Weights of a small GPT-style language model, trained from scratch on English Wikipedia: 6.25M parameters.
Each number is 500 + 40 x the weight over its row's rms, rounded and kept within 0 to 999. Layers, rows and columns count from 0. Numbers have three digits each. The size before them is the row's rms in percent of the matrix's.

# o: layer 10 attention output (transposed), 64x64, rms 0.0982, rows 14-63, columns 0-63
# v: layer 10 attention value, 64x64, rms 0.0972, rows 15-63, columns 0-63
# q: layer 10 attention query, 64x64, rms 0.0665, rows 32-63, columns 0-63
# k: layer 10 attention key, 64x64, rms 0.067, rows 32-63, columns 0-63
# up: layer 10 MLP up, 384x64, rms 0.113, rows 0-18, columns 0-63
# down: layer 10 MLP down (transposed), 384x64, rms 0.113, rows 0-17, columns 0-63
o14 096:523430472549484492461365463522511483522491521493457486479483509534502503472409450574460502477464477451486492512554456557501518471446471438450546462419561514527511533516457530506496455515492541
v15 082:525443457480473575560537544524484480465504568607469459473496432479491491465501513498522526446598423538405508495477520525520494489453522493520449496504500508540532533499462491472479525516584545
o15 087:523554517575452549526469555473499531500568486588456457476509511535470446591515499484491487458499465447574439536492544484484421554474479486449467501536508502554551499528430473493481462552511485
v16 070:466561514501459501437481555463475483465540434491529449475565524551502545572489547537512489488512529527457510491513480521547525546522421510435455498435603564539523527514493547449447462543510491
o16 076:506542583543471464487498527507520447510554512581521498546494444523475447461459523531509468483449509524393445548457483452479475460589484506542563498525473538437463516582463536519499511494490482
v17 105:525514538479567489435531463483470511575453493460519513538502496561520514481421532485538540548507563524508493491479496432441605545468497468478546503444488568534437553542557528498514481508501431
o17 112:481477530459550508382452478419459539519414545442561500515493484518480477508459517527482530485501580495457496558549488491416531488536464515534479536507497579481465560503497474554489496516539458
v18 092:532486499505494468539445485562523526516531607472454457492521523498490535461571520560535509552562522439501545603440537531492477570484478483519498502526469531578470491449509525479463435551518491
o18 097:520521472527491533496477465501520539540534545502437474464429490529465432488496523531507504427535514444523577507493449504566531440486522463519524499599548538534576514433488535465489420482436537
v19 090:477472487506553466536543515490433539569526475469448513478563454458511575469545473413465566470453529501500467482510551508484461506484570469495530530452442556459444500505556441497487526566543460
o19 098:448529507432589575528536504475477547554525447434494458529491519535520532533551432514475503509508527565524541466509545511484492471432521482505514542465515542482392504500439475594497495483459500
v20 106:565516390549487468510492494480539434485573543497465569488505457506538443490542486538486457531434487509481446557507447580559547501467492455500509477468461535512477476521496540468410491475463469
o20 099:521467418524460509520492477506540562456507535543512541552450455471465440502523532502512454534460451508485490517570537540477559480398501438480486491504420471532433462496484565518515435505472565
v21 080:470487592490431478566546492585535524530523507519500529539450507537539514528458463599531460543531490479507465481546400510466507507506495482564466513534589496504479509502472447471492538467430504
o21 086:530507465517458466523487507488475543503471534549502486509571449545453527487478570424599522467506516535452500465549528488531527580490411550539475506578570484481517483484527418468508541486472477
v22 105:477503492499552500491469444456460516509454511493523561474528481514520490509482500574477508436553552478544518532498508468487515574614503498461470466469441512572511535450506526565524379556539495
o22 104:423522540488522485537510427548497492575491553469472514502486476533506473502495522527499465449502555437536613523447465462419563533547541499510498488460433496511512481412522566518530489518545474
v23 090:536491480536524490543553455508553517466499523458429510562467533565472504502584465530479508529484510466547468463526441491435480528532522529479554495479532577478488456400461545523479433497480414
o23 094:488523495496546532459577494470513513482461477474535511557451487513456466458545541508548485499570444497466498427538545456494592568487555498563490456502472565495570459454571534458503480488450531
v24 102:470478557492491571472523521427480523493470515477594460520503494506468527503526477447513495524585521504522458515549493510398528585556432468485518492505506516437526577510462487507547499470540413
o24 104:453515524469493566464523467468493509508516409483507495494465461486529571517432474485460489476467433536533497549488485467422514553630490438529488439472485503442544537521495439491512532463447493
v25 088:440526518496549530563523442471510476519501496490495519559589526460499469514484457543511473479531523424558528481421425404485516537546529410502490493502444481586517460506488491521508445503479461
o25 100:467495470456505460514567477470426511531476523455472506548541453478522460498557487533470471473478522429514527451438482474412499485531456474503521520510465472542537499415542433493446446543601468
v26 096:542485490476474439496463478495524447567482528485484598549466480576539519528468530492483479513454517502473540535500475468530513540450484502462425468584380522472447480476547549514474470497478567
o26 101:571468446537454434516503453497553520563407485460477503453397548535512487514455525534538529490480548534451551510571516512496479460519505522507432510489413532532456456454491552486483490518510491
v27 088:499477436525505531477503474518492509505452469453467559473406565470488460520479537507511464541532527504424508525502552521452498486534560517490536502551487456520483439519413576528493405503594523
o27 094:451562438490524497530514443477528515502487510537509521416458545499557434569459497476518484552570522436513447478472457511524459534570546501473471541442464515501477488451538481508573473477573560
v28 074:477568538536587464538455486463471485526472485488510468499574415472498585514515434537506507556528465506521495503537555531522433447572521471536509542505453507559550462502522550488571512543470475
o28 080:508493536473491523551472562456468488530489541548456384524493509522480517496597452461509612484507474477474561493481510581457510458546491480475567470462459444516532525463503482515554513491457526
v29 088:537514493562556518505488511498543501520431492452511484530437554503519551508479575418457531488488494554515552558421534559464516531576490540502583500459477507527544534485487578543475497542551494
o29 097:525550522502525605488519449450499567463502574465552543530461524486551509461507428498477461505556482465540482540477455558512511442570478532513505512451486562475493521449540581541487522481537449
v30 091:524475525504471466504523509463548532479490469526516513444410487546548522537486509436494507427528501418556552522505455448459406544533515486524453480529431462528530524489550448481525596475542489
o30 094:469431478494477544572513509552519472514493477468498486544568531536560535468489470460532474455549489546523543539482458557543477523538474594610411495529492490499529436513493497512542518551547481
v31 090:577496505447587523544510481527468552546516525509508471504508491446450461498484458470498441536475542548488525551562510578529493417463481510555506528510586555580461521499535471455507509569520498
o31 090:517505515494597494459449475541483539523561531577542457469533517506449492528507496473491569500478477503491502614531508467534453437439554457566499456440509511567500558486551445516492460495480504
q32 087:477527528469487521514522464457458479573491514406433448572461494459510480458512403485568532507484508546532525512560443494592509557473442523552492563502524503449533489508506508496489510497425504
k32 071:487539507461557479530469546558561478556536489418462525583548478465516481507572469525554462605447515532490586556506431514476534522491461511511492476492535435494508453493525546528526477501505510
q33 081:478441491478468524498467508476532463464591472454539497478466521411466465500508450450484514549488514526545494508482462474444500425510528490549457518595540494600516468579518520545478505570498541
k33 051:511468498459462422493461476544462473546515540447499492502510483555548592497503547504526550445546460480450564456517507491492580546464466529494439508486437470482561529433489507424539564510505541
q34 064:456388445491481408573511514456580506519488469497480468478489565520501495519516436477498586498485416499583566548532452467523484507512524514524506498503524482567506465525455470503490484492498554
k34 116:481444457453437482551492480605517549530491482520497503536502562474522476395499475475493525457560440431521545494462478470508610539503507542484528435492486532525561458505538503481487497464519536
q35 106:468505530474549546484408434470397511453629491489485523504493438521473505506515463464525412457495548530503476533436454515494548507507506462503523516497507521520531538487533533545498438479457449
k35 100:460481520473568502486404427404441539494580447515493602523504456544481507510529434441540484484566488510523514541451536494525532482494520462514536486516480510496490580498516491500510482451515444
q36 072:547495535501496544587490523515540483492458492599539558503491554492466490499392508501520445480535449467502482470542511545451443450514524527503572484523435482489516584541469442492501486496577511
k36 073:507517497515526547418488493565433561456517505558477464435504561486510521495506548521481529421504467481540443474479515400467509468597553513469505484469500503583500443520487558550539492510517506
q37 106:477529466466507495541497472516449445508541468450478485504493476436453474516562429517557471558437549547495453503524452528511451451493439509505464550501559483500509465424486517471455401504431438
k37 076:462532449499500484496468471466502483474543482408475485525484479533453477543561520498577572582418530552485504550505533536587500490525507513579523535539519493499518500432545534495500467519412537
q38 092:505605513520520588476502503437410449524521572476523469438534522571493514510535562472472409476528475496506502456496545509470518534510475415503522481538513539514526469515425516524465512503447517
k38 091:486476537509406527490465519509465503475506512514461432458561545514527520491443469504555462511509407489539515469495478459510582474514479454469535496506467597564543486555511554527463451550432456
q39 120:544556492503455552573458533499526491613463549473485472477508494535515491523468497522495464431408621541494491471507457545444502478458470536502478485478565544466527491495478534541461495536498549
k39 093:485504501471457507555473497474485488602499561463486456476516502495517544488466528537529444450430600574487545496476423481481535501431524524571490472517530509444543541515471590516490512474459466
q40 105:503466514452475559445516475454572420514458499438477471480516483508508450573430467553520527528475530489422532509493527504547510541532514463411532521448498536480496494410501578546466475520465513
k40 110:501474530449515548479492476426556430527488493479501449450461443581458450542442489561504536516528538471448517516526550505494534501519549450431559452482463474478490458448466517554511494528481594
q41 116:565451519482466500486550485512530597453556518464482437477462509461485467491552503565534536579521473490539505430505504508479465562464570506498519461523533523532467490597517490477496395500537518
k41 107:534490536475478454533525461491550557470573556510421471483473521466482492517522519559519500593513525516562517462477483544528541558448533523508536455482518465514502492531522479516493361431524449
q42 102:557472532539514482499478406494496503540528510525463396469507377486513523451501425500481463514490500400469491523540464496492472467502447524508445506509527576494439489506516475470522534518528425
k42 106:544507536490482472507534393480529528518550496545489390484502403510486498517470409505480471472507536414485511524509448494528517491465436495476436452492496603486453489477503488451515513494527463
q43 106:514484535546527537452545509483460489444514547463455460472597467458562482489442462438482485512486527483495472583539470478461496607512543519550478428524450481558529487565493475503520499549520462
k43 108:515517512511530482494546505471451461460462526467464500458628506505604508501432436434464479507475515468520525515507492488493473605479516566505488454457475482544542508477538493521556543518503417
q44 104:430531515506541519485541451539483471555410495499533526465496501500509512573491494498540444469603523395537530513500458471545454479474455535423536490527520455512525546507457485568490468428500496
k44 106:432511515510545494511510441560508487542459476515543522454499444430504503510486520480532475498573587385540504505509462465559448478485468530474479484559507444518525530528507474572486422430485480
q45 109:527503520476529457460503474498510430542542429451426563522512483469494537509483492469466532506407540501474475405569405455491527541491490520519529513560491506485465484474584536512500481443454451
k45 105:534449496450507462448500469496533407497553420462467551520447527502494507518506517508438529463487499516448477435572445474445565551464545533509551491564489506453473522430519485509545545427504502
q46 104:481568540443464516554423574485527533451465416554450520561539467457508514531488461518513483505479565476448552524529518507470428478467485522537468504471458526551440474517493441505431559495499536
k46 104:437512553428505515511421579473536557458509440556458527566530479459510500515504490529530487491481523496456583538540532512478481483442532528538468467481426490559471469505510437509457592484507534
q47 133:503451579484478429466501478441495526485484465446481574467468491510511396514502423560453440464473487497541472506517502412525483523485492436494475524485585520561470547536502481469487523537475444
k47 113:499452579468484426495496496505529493490467478458489578480459502511504404528499457545453450431506484494513456519513522417554483541449533465516449511483566483574471526524487465484477580550434501
q48 101:536506619546411516479525545547539505514505545514483562501461442473555561546437524498445503500516465502420545567508490503477572496495495507484503499514543441533469502522434490485516428455489513
k48 100:588509555560402510526525532565525482543533518522478514526504478499533568542437481465509544478494466541443552521512492549478562502505478502502526490518564466509481563545385452453507497466527514
q49 109:504430518494470515548476509510496505508575540581508472503543497455500445425390493482536500516460510526558430533476479526577429499537461556505446524558492483448512501500460434523523538541504530
k49 133:536457509536516518588512510481543494515548480565525504539537457487545460481377491471537524521463556528518408521442464524586464489542485497545490514555509466437519493511458439527537549512493496
q50 117:540443426555498499526407535536502423516520548455465522438515548484485536474502544482469439574520519453460581481447518533560492443457499477496458467516583442496494504488507497509500526512557493
k50 112:581507433563462511538450499544496451526467562474391514461472533528487551485517539481485455566480476460485588506447468527568470465470449516470474473460563491476455489513492500529509521506516432
q51 097:492503534481539550505551446561562438490537447470446520508547548506464452518598467489553457455498436516468476515583508476505552457463483518567455476509549460492567481471548462519532469521524471
k51 107:501474508571489515509564450582584470525495472469459532493539505517526473524589493494592519431463406522485505555541523477502527510451508506581414525473506490469534462509543526514497523516535479
q52 108:528413569500482510533471489464465424493493543508567550536520472489550470459546510531526557457517461520518548539490487630500541536493492514512497448527539496457480570494472499572451511479435520
k52 102:501421564504463504555474512499456477508430471536538525511478487490574484413533473580544524474547498506545511514550498597460504509445517567471524482522513506472468526469484489565475585453447499
q53 105:534506498568523485451464454546539449519517538566446513511438497510511472525554501457489481503458475493466453495449408528488485457442500527482478511459439458517474564446419432510495424464445455
k53 094:476433520557542531416455481517505515522532531471486458498437500493466465439532494465482418512498419499501459498468424465507506462416567526535466497519399478550448509496461474500485469509440522
q54 091:468463446534496507477496530542546499534533594510478501581503490474520461532482474566489506388536474482450550436575478527511534460501488540529460499582485418491432514548499500465464500487543501
k54 107:454515485477513532445454565555440451514509577525445528598554504457535448482509458537490480457532516467482465461546509537542506500512469574488435463517518433487445554533522482496542430529510469
q55 104:515513528542465517431480496489524493483484488539368532462468480482618547490500453542533572496512467484482490482501476489500417538442477516486496521461503474456581573478537476485447531446492496
k55 114:510469514539450513455528508490564465465535462550425529447466451470604550520491488540534560490557536503508478506535470475473420529484544495550497530498521475435589553506484463467455557451506488
q56 102:530474367520498476519580520553500486529514510495516516487470437553548539468553490532483543517433508489493523487512462525598468530566477540479520518443490514515516433543498545548563517560458491
k56 103:521409376504452466462522534560507502554511518455514494488453479555523521481581462575508537488449466492469547510505471516529506533583478561458532511456491544509519477526479560499526529559537492
q57 099:493505471449364543509473446546540455473509555504510497522557522499454551523524502559437544467457428470544471567447486474493484421479554543515508485530516467533434528461459528494494511508480480
k57 097:501461479424461574545513463583550455439499511535495473516512477451475534506484474535498545454460452481539460607446452481477518429529555471532488484569538528507443505494441525535464477499491457
q58 094:562503483486489457507521488474487507428536556601497529443462558451565564491497533529548477496460557519547529544448563452568516506485416518501453547504438532453490497479542469498485503498492562
k58 103:521452495466482446473532440478505526442523516595497496488416555467524545532489484536507461429488547479556589567502504431519558530450452501496512513503459528454531501474496481504531554473497591
q59 098:515456549508493434452487561558501527577506524527487544510521494463467551489475475436450461515544510541463456506464516488509501560475454496475547431434435513466434423556534570524442481536482502
k59 113:514495536505486453445456548527541482547530506533476555505514488445468498489483491440452434538535526528483475513450569541560546564502435510493495439448448525435480482544551580542427452529487465
q60 104:493557553533563549530485469484527540578549513488533565515460473452539480512536432468501520548434454433573564402481526487423516479535491497459549482502481483492534487535481487491474532555466502
k60 110:468515547514513509537508506513534491555582541479516572431518501451552471495514464487501487498412501473521586411492539482517574534551516501505485505548491503505610463491475469465437526525428488
q61 105:508462526526559482504533437417550541429542440520484537455452501507472535477473487436515477419506490418490484443525574529484486513447524558477587484524493523515525479480444523488449507537513563
k61 115:416493494486526450507538489511521581417486483505485501492483596484509566463465508428486461446548480424494523440545535514479490563400524576498511495509514460478527449476507529494509506542511554
q62 109:447479519536446553484488496443477435498508473463535517575543497472510548551545513435454504478497458501565486471485478536635498539448569467463516497482495567573517495520543505438505461506517510
k62 118:489528523561522554492453505417476419520493515438506461529555515532502557549555522428469544502466455484529461480472512530582469524468541477448538472481523556560457500527532473454486439551527559
q63 107:539477535528609526455460539494453499449520501532491466463524519482491491542551511556496520466452530482515436488566543605470431437532463545469555549497528441503505532492551473560492467464488526
k63 137:566506520540563533467486516445465524477522541497536495436618509531474492552538482495439485484454499527518446456494525552525437412541463519521531502522552522531461511536494480561491434542475570
v32 102:473469520498508528510497450432551464544516508481546540530485495485549435458429516580478522587462496449505521527557543548489542477570484441490475495466450562526494513568477470596516523542495535
o32 098:556540494542483471493504542573504527464494503534456462457511509547475538511547495460520465415506498573496508505475431441500448518448518545506531475522596452477507507438502543392460483477483432
v33 091:456501433457522564567500536463552553493537513521543484548455453527549476542501537507502471520555487509571533478487514539379496512478455471550540503514510474503515522496464620500533450547521471
o33 090:525523550539467454436494460536433443493480481497477495450503565445413495489503494486503517505446543482448444538520484466608496476492498503449478522494523478481426485509550384523445528459493516
v34 111:527534545470573482491456428516445491478484473543489408458515488482485530511457548499514492529474411471453535521547551565574483440519491507480533496491511523491605522475396530525475518498512525
o34 106:484474476526480540504560533466543525492483526482486597551485495503556467493554474480525529459495598520585501487468485425435513575471526490496478494480488448509391484506587489517547457507485477
v35 110:467526486552498483429504509543492488442469477433484535567447437526568434526473512458499478573571441523463500451501539449515492544471514506479476476556422487495560426495433477501446483467504492
o35 108:527453505442510529542518494413505524565549511546523480420545574470445557495499486552494526423445546503519525552480479554488522472486491480509538529399537514493489589493533490458529532519492548
v36 099:548490437487576458483480542523539478544462505482444486525497474465551492471428500512491521467458463483582472429467563516541604490504453527452480488550539517424497506541473558483471530487499574
o36 097:500504583497474581500531469469463471482542426492547547493499478544447508525528454487505501533540522528441560583540431500436426468492544499565544518461454485570498477449509443498527491529516465
v37 118:506512470471455501453531550532484558470503505499535464484444493551554454525444449549503588576498535485516543507402516573476521462515535523441513503543495485486494544523510539469569498438413474
o37 111:481455501516518524537479450484507437552478484514470529552560528456448563504536543432498410456489459510497513491592486379543482521467483478537511485502506522508505455497472426532470487536571548
v38 108:458515517489448513463474515502582486494492505459588493508539443479488447462562556468525463506468534512499469516469505518536401482454569510427471488490508577460481537498486460421520555470449431
o38 104:548479482499538474502526500495395474493533494522437481462467551522485567522422454514474547479544456484490532483521480477464614535517475437556503524527511453523555465493482523574487444495540579
v39 101:578572492415534431498520426543496520551535521533495561548497511525489431421528432455502508548469475508495490550513527533423488506454468513459482489558502508528530563534541509491557530552492517
o39 095:456467463562452612498540555427500480473443473430469476476475510444523574566483531539522505528513519488497501453491494454529444513575513481518519548451520508467470431504474512505435465465536457
v40 100:448488508480513460451536511484511488504435414579554494517533527472458587504502449489566488558531481505506521454518506509489515493521553409552480491589471509487456534485471517455594530535444501
o40 110:564499457504480528517492455518495531495551586422439506480494492514539415486505554548444484457463481519485506528468465494487508487465460549471491501428547530510551475541584477555415441505568520
v41 108:516452510471509509567564543458552488497523559562457554490522499538453483424434579513480466505530488505444540474425513534547481573590484503491506485550435469490483494498488514472437560538486494
o41 101:495524514518509495409434487521475490503496435435533458475472508464565505514539416478502528461486513506565453526610525502430555449406510523503498519443518528524545534491520474498549450463534492
v42 107:485493575534485474467463520494546542452516476468526484512482533473552517499518513532492551425518494519421576465459466521553548498372440482538544509459466505490437445540435508454500539517462479
o42 105:515478414467537505503544471512477480555488541528492478462548465518442482494475514443500452534465556474578464538511512478459503496594546507461497490564506465521586547440561440530485458460551553
v43 105:548523566524444522470435539457482471587410542502483521489508443440536499441554576496511481496469474487490521528491531501523459450498532497578528487499477466584458531447468547529521445441501514
o43 105:490476445542550516526559472571526467442568462513472482501507534545493499525443436463555514482529540532566483479489450516469539535516476524430505531491457515416508481575485418514458590535500494
v44 105:508547492524544469383414450471512490433520459505492482502513510489500438488530476503482461486471547558417506484421463477508514526603551499516521531468505453486518454513517569514520506583471498
o44 103:528486506498451536612616529529520533552462503482494504511446480512506536521455532496534522529509441454554449518571538531503489488443440478514464433547516561537498533494501450507474486411513477
v45 106:538470504466503503495382403509490567512510495501542479543543436445471564507444446478483528507513506544555527461451591499458428488524461474496490522502512492491417440515480472518485503458540499
o45 108:467508496544499458488595578479502403457483460524465515465505500543504424501587576545456492480481495437468453525515411477534518516490510529512510438468523467530548549524500542484527484559471478
v46 105:453539519476571489539529454496495451601467506463555534475481511451521487518463509473503472483546474534466509527443525444415568448502479529426443479475500531520463525471406506499503448565515449
o46 105:568442443485428521458478547510510512369537526550433485535505490527465517484559501519511523508483517491504516470561492559562416525466509484552547534528506471492540484533531484512523562427468534
v47 108:464554480402520463510443535521485446573529498458487459469509579546564479507452512490504526537536500489481537479532445419507448540554547583513514480499485471534499439460473483501552562495546466
o47 103:466407531550469508488529455521481542412436528543541521546514430447421525499579515525482474482502436530530474497463528542514540500421513414460467509489522501492509554515516520504463441487458526
v48 105:491565568546459532491503467503515483456545462502508527601491529580513536459500504503501496469574567456497548499477527495576494403495538468463519532531500441463549523551502477448511446469503567
o48 097:479445453468553478488475502485484518499473495520520485395511458440520475507504498463491495512430461601494464539535475519424502591513464549553481471465481562535436480451453521581498556506499479
v49 109:449523471560453403450497498466511485514482525489501616462490482539455554500508549584502558531482537524538545438533503529429537552499520503503530467461543474484522567493444458545455509509516475
o49 103:563483562463534600528539471525492531483515458542469394520521517474561449491514493429510414470513468459488498538450489449508504469495507485484508535527441523533513441478529531442598517476471508
v50 100:537515568574523516480454428522479458521444555496521472497544570525492474496528493500502506557545528441531465505501467470437488556475370497466486458504462468474506491479516530485446575414492503
o50 097:496498442425511470533525567453508516479551424513440536516438440459503506486469480440519474450424465519490512489472533519539474479512615481465562567482506534519483529538480441521516450557472500
v51 106:538477514484508406514502472514454510545480491578462559484484551450478438561509484498494487552541549528520533446509474484485526427522550565471502503473505568390472457490488498502498433461577519
o51 100:467527495496524583480505485475498475457476528414526486526531436567498562456497485507501548438456452483440487530484525479492470552484446425499478518495522448616526553515489516504480568496418473
v52 105:528475487513504481510504509498442512458560507429595568480396514486493505529467574408492447500433455423497480478508485511516498555547451516571487518519549452483492512511486546489560492522498448
o52 098:442542493474495505494530507503533499527442507553399423503566479514488499505517430591483563490557543545497540537509524474497493416439520475437487465481451560515499478446512489536438482498471555
v53 094:472528523490515536537462485508518429443561593576504485487452436473532542546497465453524507527546486458523520482443507488519531522473476491538452438524485532490489557465530479530531560560618534
o53 097:557476503497536487447521510477515611504436451444503541525520563550494451455478555531498515461499530530535470523565517563462457505548529521463542559485540477476501430536472472510509434486407487
v54 095:408488512544475433461459443567459523432515515494495552515552551464553525490448581496512483461436512515504476564483484484501488524565441473453513490526492432432493471460485507522533496530444562
o54 102:600488498452552569516515541439496494547477481531500423497469446548447473506557499471505541540571526514525501461520533510507531515463572561523444523474515572558481543575468456500516497477535460
v55 106:523499436436491566479425436496544503492512479608486493529479439517453498551499607470521480488504476508476474495571501492440513540495510428458542517487536531458479515505578576521481498509471535
o55 108:510533556542536463501605562453465497493466519393495531485532532442542510414495395504514520525490504460548504506413510501516474465503490556518476500525487466533539484506434475510502505489560452
v56 108:486529424513486493578472494480489454463474519553528541495533477500501443534478459507523468496589570455501491508450553469537499590495535432434473513485532523545489462508415503501580421473497520
o56 109:485473564460557505403547485483500527528508474446487464556494496498490579444528548483490552492422465548501514452529458499470514439483486565573519496524479488486493555502599500508448564518508442
v57 090:442482553504490547514436541481497461530425510515550452517512613581503541479512524530483482500421500546471492503419503456425489535522512451510500514503518554485522486534476543555452459467573477
o57 089:564524434517523489487534493513519507478594486497481512450454376400508489524493472484477477509564473474503493527581514561565502434499470475518506475518510446502460520485496454452503519506405502
v58 116:554490472567448470526458541471525475466475542481523431547520510525470537446459490517510524392415439510498560528540462515489503487524490485458396469544442492508536512488547480506575454513508466
o58 108:442516550453541520483534477509466523529526477535437570486469482475563456533550472459495436567569558471518441451496537520486509536477458525499618531472531513502521483481488540467416551506503537
v59 114:424426518457442503604492473490531516481437450565512546442497489514491508533514475491497540499488489561438454459468463470540472466492423564464513512570537453473544543517487430526530470465492503
o59 110:516542482521538475409497519528491485505560598456533484568513533476470485492460539501459458491510493422548549533541527527504565538466589432526489509426465550520466475429496517477447534520513493
v60 103:525466515496531423520467519511541500521395466433536493523424515485509508523423535459481493541538522555487516536506497555539464504432515483538438477465561440501521516523541478505481566551525598
o60 100:490531456479464565476545467491446496449583541568479513492593504533470513491571441535496507478480458458490485460477522487458543496579492524487511513494453562464486483450473514479516391503470419
v61 102:522536497555536530558517482519596502525464536477536462479479495441426409495565453546484535463451529535494532467545536497513491577516510478511577514483446484530544484475564532484499416449475497
o61 101:484486480434453459448463544492386518533500489539458530551535523542554540558461547446542450530498495418524468502454466491482478429473478470441433473513550472480459510497465482491468546535546478
v62 104:548452477449503458490480403466504459534476468416511482520509521512446540563511460548505418485496488497522525514463514561533500584394512491480511441513411467446522551473505511512489503539526471
o62 108:472557510505492520490526589534491538493515524559501484531522490456556496457535506433499572538499454498491443490503484476455516439617473461531507581456604515536515454570532477475518499488514527
v63 105:531537484442467541434457518534549459541465522537467560387468508486554538489473505466506507458531505486545481464468453555555494524497523496483490501528457455598434509497487532495445422529567478
o63 105:475471542547546474537501511437452519462538447463511442633519480513432486523527495504494509550472500514508490541510570482449506482524448527517517454440542504402539507519483452529550540459443468
up0 103:531487478447497540431532594601483436548518552513516498531480571471469509500564481466480462517589519551460474521502548547495563588502519464475482527518502490533549480476543529522450502496531477
down0 092:542499539476501547463422453529483557503499487472445494495450453462528495506435527469526402535467504565510475582490455540462575594506487518477528435465507524543505510485519542501459451561528527
up1 107:483521477552545554521481472520490469505426539552519508445485531448492445478470520446558475486393448573546457460511460513503447457512484495523438561500496467515570520416534465508516552466488474
down1 112:521447435473512491479509439504448523461516506499524487408477583580445531499497469465488484497473535529519533481445469492472542485511440538520485566503507533526486408451491578462505547441466580
up2 089:525513493552546558497496483537463510491535589471469526533528527505599509596480477496481564483524607521520490496533568496500522510501462443460473494486424507519479535511540575550452540497555499
down2 094:524572511460527530502476491547527516409508517447425469534512434427507523471525539573519553478508497511408449477526521502516478500474446444501512551440484495487467467575546564433475509529484476
up3 099:542508464510522516553410509503505506448504490416500535506503471469557483482478537494508504402604476480533440512472572571413456541447519568516473512492461525514497504522527559543476500463489517
down3 094:479477501512488436532456419479495529595529464553498548536573542453495507540508500463520533586443470429420488469496415412537469491464483481469471528484543520517515488479515511469445501473498510
up4 100:498530443503519444574497497476453525526526563539448521469572449566488554534424485475525500406488494511514481504490472547438520510543500492511492620417549482491509547506529538506466477489469480
down4 093:497427538399495572439483529406474488442474478444489530491512516480464441477473498464425487530508475554492504549484521460553519496493471457507506523518513473477530509520606556523521559534436489
up5 080:501517552460524517405508538468532464569535539476509500501417533544551494428448550488509508479431529502496475467525487546515437513530480395524414507469447484507515453520499489521519495585509463
down5 069:452475527483482477490477513545463497518502601497497486607512566507484511449548515487524474518484472497454455414507450504537413464460445490535462529525438425493429456500511534510505498560462453
up6 109:498559479423489505546550451559449442542546532519454516483515511483509477464540544507458540418472532582503520433549490486582499508507453532527486513526517521546547431407500507541476460480487473
down6 101:528506449580483534499450538462472536548497540518487462454465451562486527563512483519560476561515403434497462557467502448472481492547509459430520487499459491436491563549540467471559504507536476
up7 098:499531503552490498539511541590507461448499537524507503480541527486492522521515556444529542465502509496447566467528508388424508520473470527423446524516547436506479463420476434543548466525523477
down7 096:495486514543578485475510548469554453578474469514519521514491414469550489452489450518446455497460423547515496492473501566528448488537502497506566475552457505537502512494447503548522621525546516
up8 101:543466461554499447492533420565510493481463483526422601509421515546499501504523468462537576505487544457463467513544515510448507496512479536481511478473549570419460559526471510484510496524490425
down8 099:432486533454563449490483552513463504478542496484504479516502444464463553552531535479539463523525499529533607454461530555580554489507459493518505522540500447533546540532452406496522552479463553
up9 097:442500499466485487459556555493527473464488561498507570484474498533596483475498567460529535497487519524424477495530521494453546484630512504451556483493480479420453538510482503451538510545491435
down9 088:492520534442480500435493488620473505503534500480464532557481483507517483527480484478403488496410481512408560497504472515570505530471473505543466500554507449518547496505532534456493536542411547
up10 078:473488552569459455540443480496524510541430549513558489509481453523470596517473553501582520545475470587437508492541500470543505437540549495521493479535469457497496553577520538496502479477442507
down10 082:479505519520535542476504459440537514446499464486457511544526490416538461503487442507526516434496509468612411478404453496477456503500534465478484566430498450520505479545486486569508503467543472
up11 113:447501513472513500521511464439570472499474523496577527509495433497475445459538586542503565586588520475519518473535504459471563494432483432458519482518527534512560514470528520448520520434508529
down11 105:410442498518469487535486539562507501529531509543538518468511477476463497533496440539509476420442494556489433478509492504539503415531523527483479554532507489520502523595546522449371489517522501
up12 109:488489556468508524504476449515452454468482472487503525523545514424431533485520523465526438490461578556489540427517519498466477424478520552471442491570423407483494447507491516553473566478507503
down12 101:495480494457529499425481499474516499547521503545483432516491548573504522491480544541458531533532524573483492567495516557558545582520442506508520473405559504522509585517482526417461458472470524
up13 116:460404466454520470505484498571547495432523481507492459515540495455479596503494597478444482514571454516488515503483488471499583562477506534458545468470500510573506505508551488423510535507541478
down13 117:458576472521495426501544497432506455545460494526533494483487517530504460487499448541424539490425573589548484546501501524535412453520508500557462449463464515454558508531496515508483524527436506
up14 016:571507480468517504517496496514549492480469502556520457516431500453479510473530561495510507405572505444480491402464529518466387510514538576514507465475457530457444524513484460543461557473510537
down14 017:493526528535475454401417473478474448543518436457478512462524476493530473492458513551418446549483469501536460547491492542582542501436524494482549466462549542482497530534486587494512455488550501
up15 102:534446564510482498469546467562513446461523467516465451546521505502484474448538503507430454469460530530518481470554531569457540558520473508434565584536525553474548525517522482429475504492583526
down15 110:445513481447466461458439432470454503459514561453501517542559533480466449547530515551430469535506496472486552468451454421516505502494517444538523585486494498517437531450481497462458483555468565
up16 081:550513555464488494454568502507566509518515515506553487496445430526478534520465453481541583507545548495411492514490537474564482556535490461451485486490491435483497404517464504455494508583538442
down16 085:470435486461490555399531457506524576527503516554570506502518496468485443445566477515491506493492547483531498498464499456560501444496473498430468525507475387492552479463489527547534464533501426
up17 101:528455439537472473487567510503506513484440456501542555502499483485537541519525502483454467534468450469469472556501536499477518352466482478541542509501541529471460552522503562413445535481471435
down17 099:487541541500506444518509555547491508529521480536449550542547514479539474521528483499526405501534468436574510468516476511493499578515542537420480426538510426523547449456461536586519516461542493
up18 101:490477537503429470509458465471518517517540571519507517486518432421501428447412486499516431467521514511546538486441499446479531500496484498586496513571456517471500534476490437391500546484481524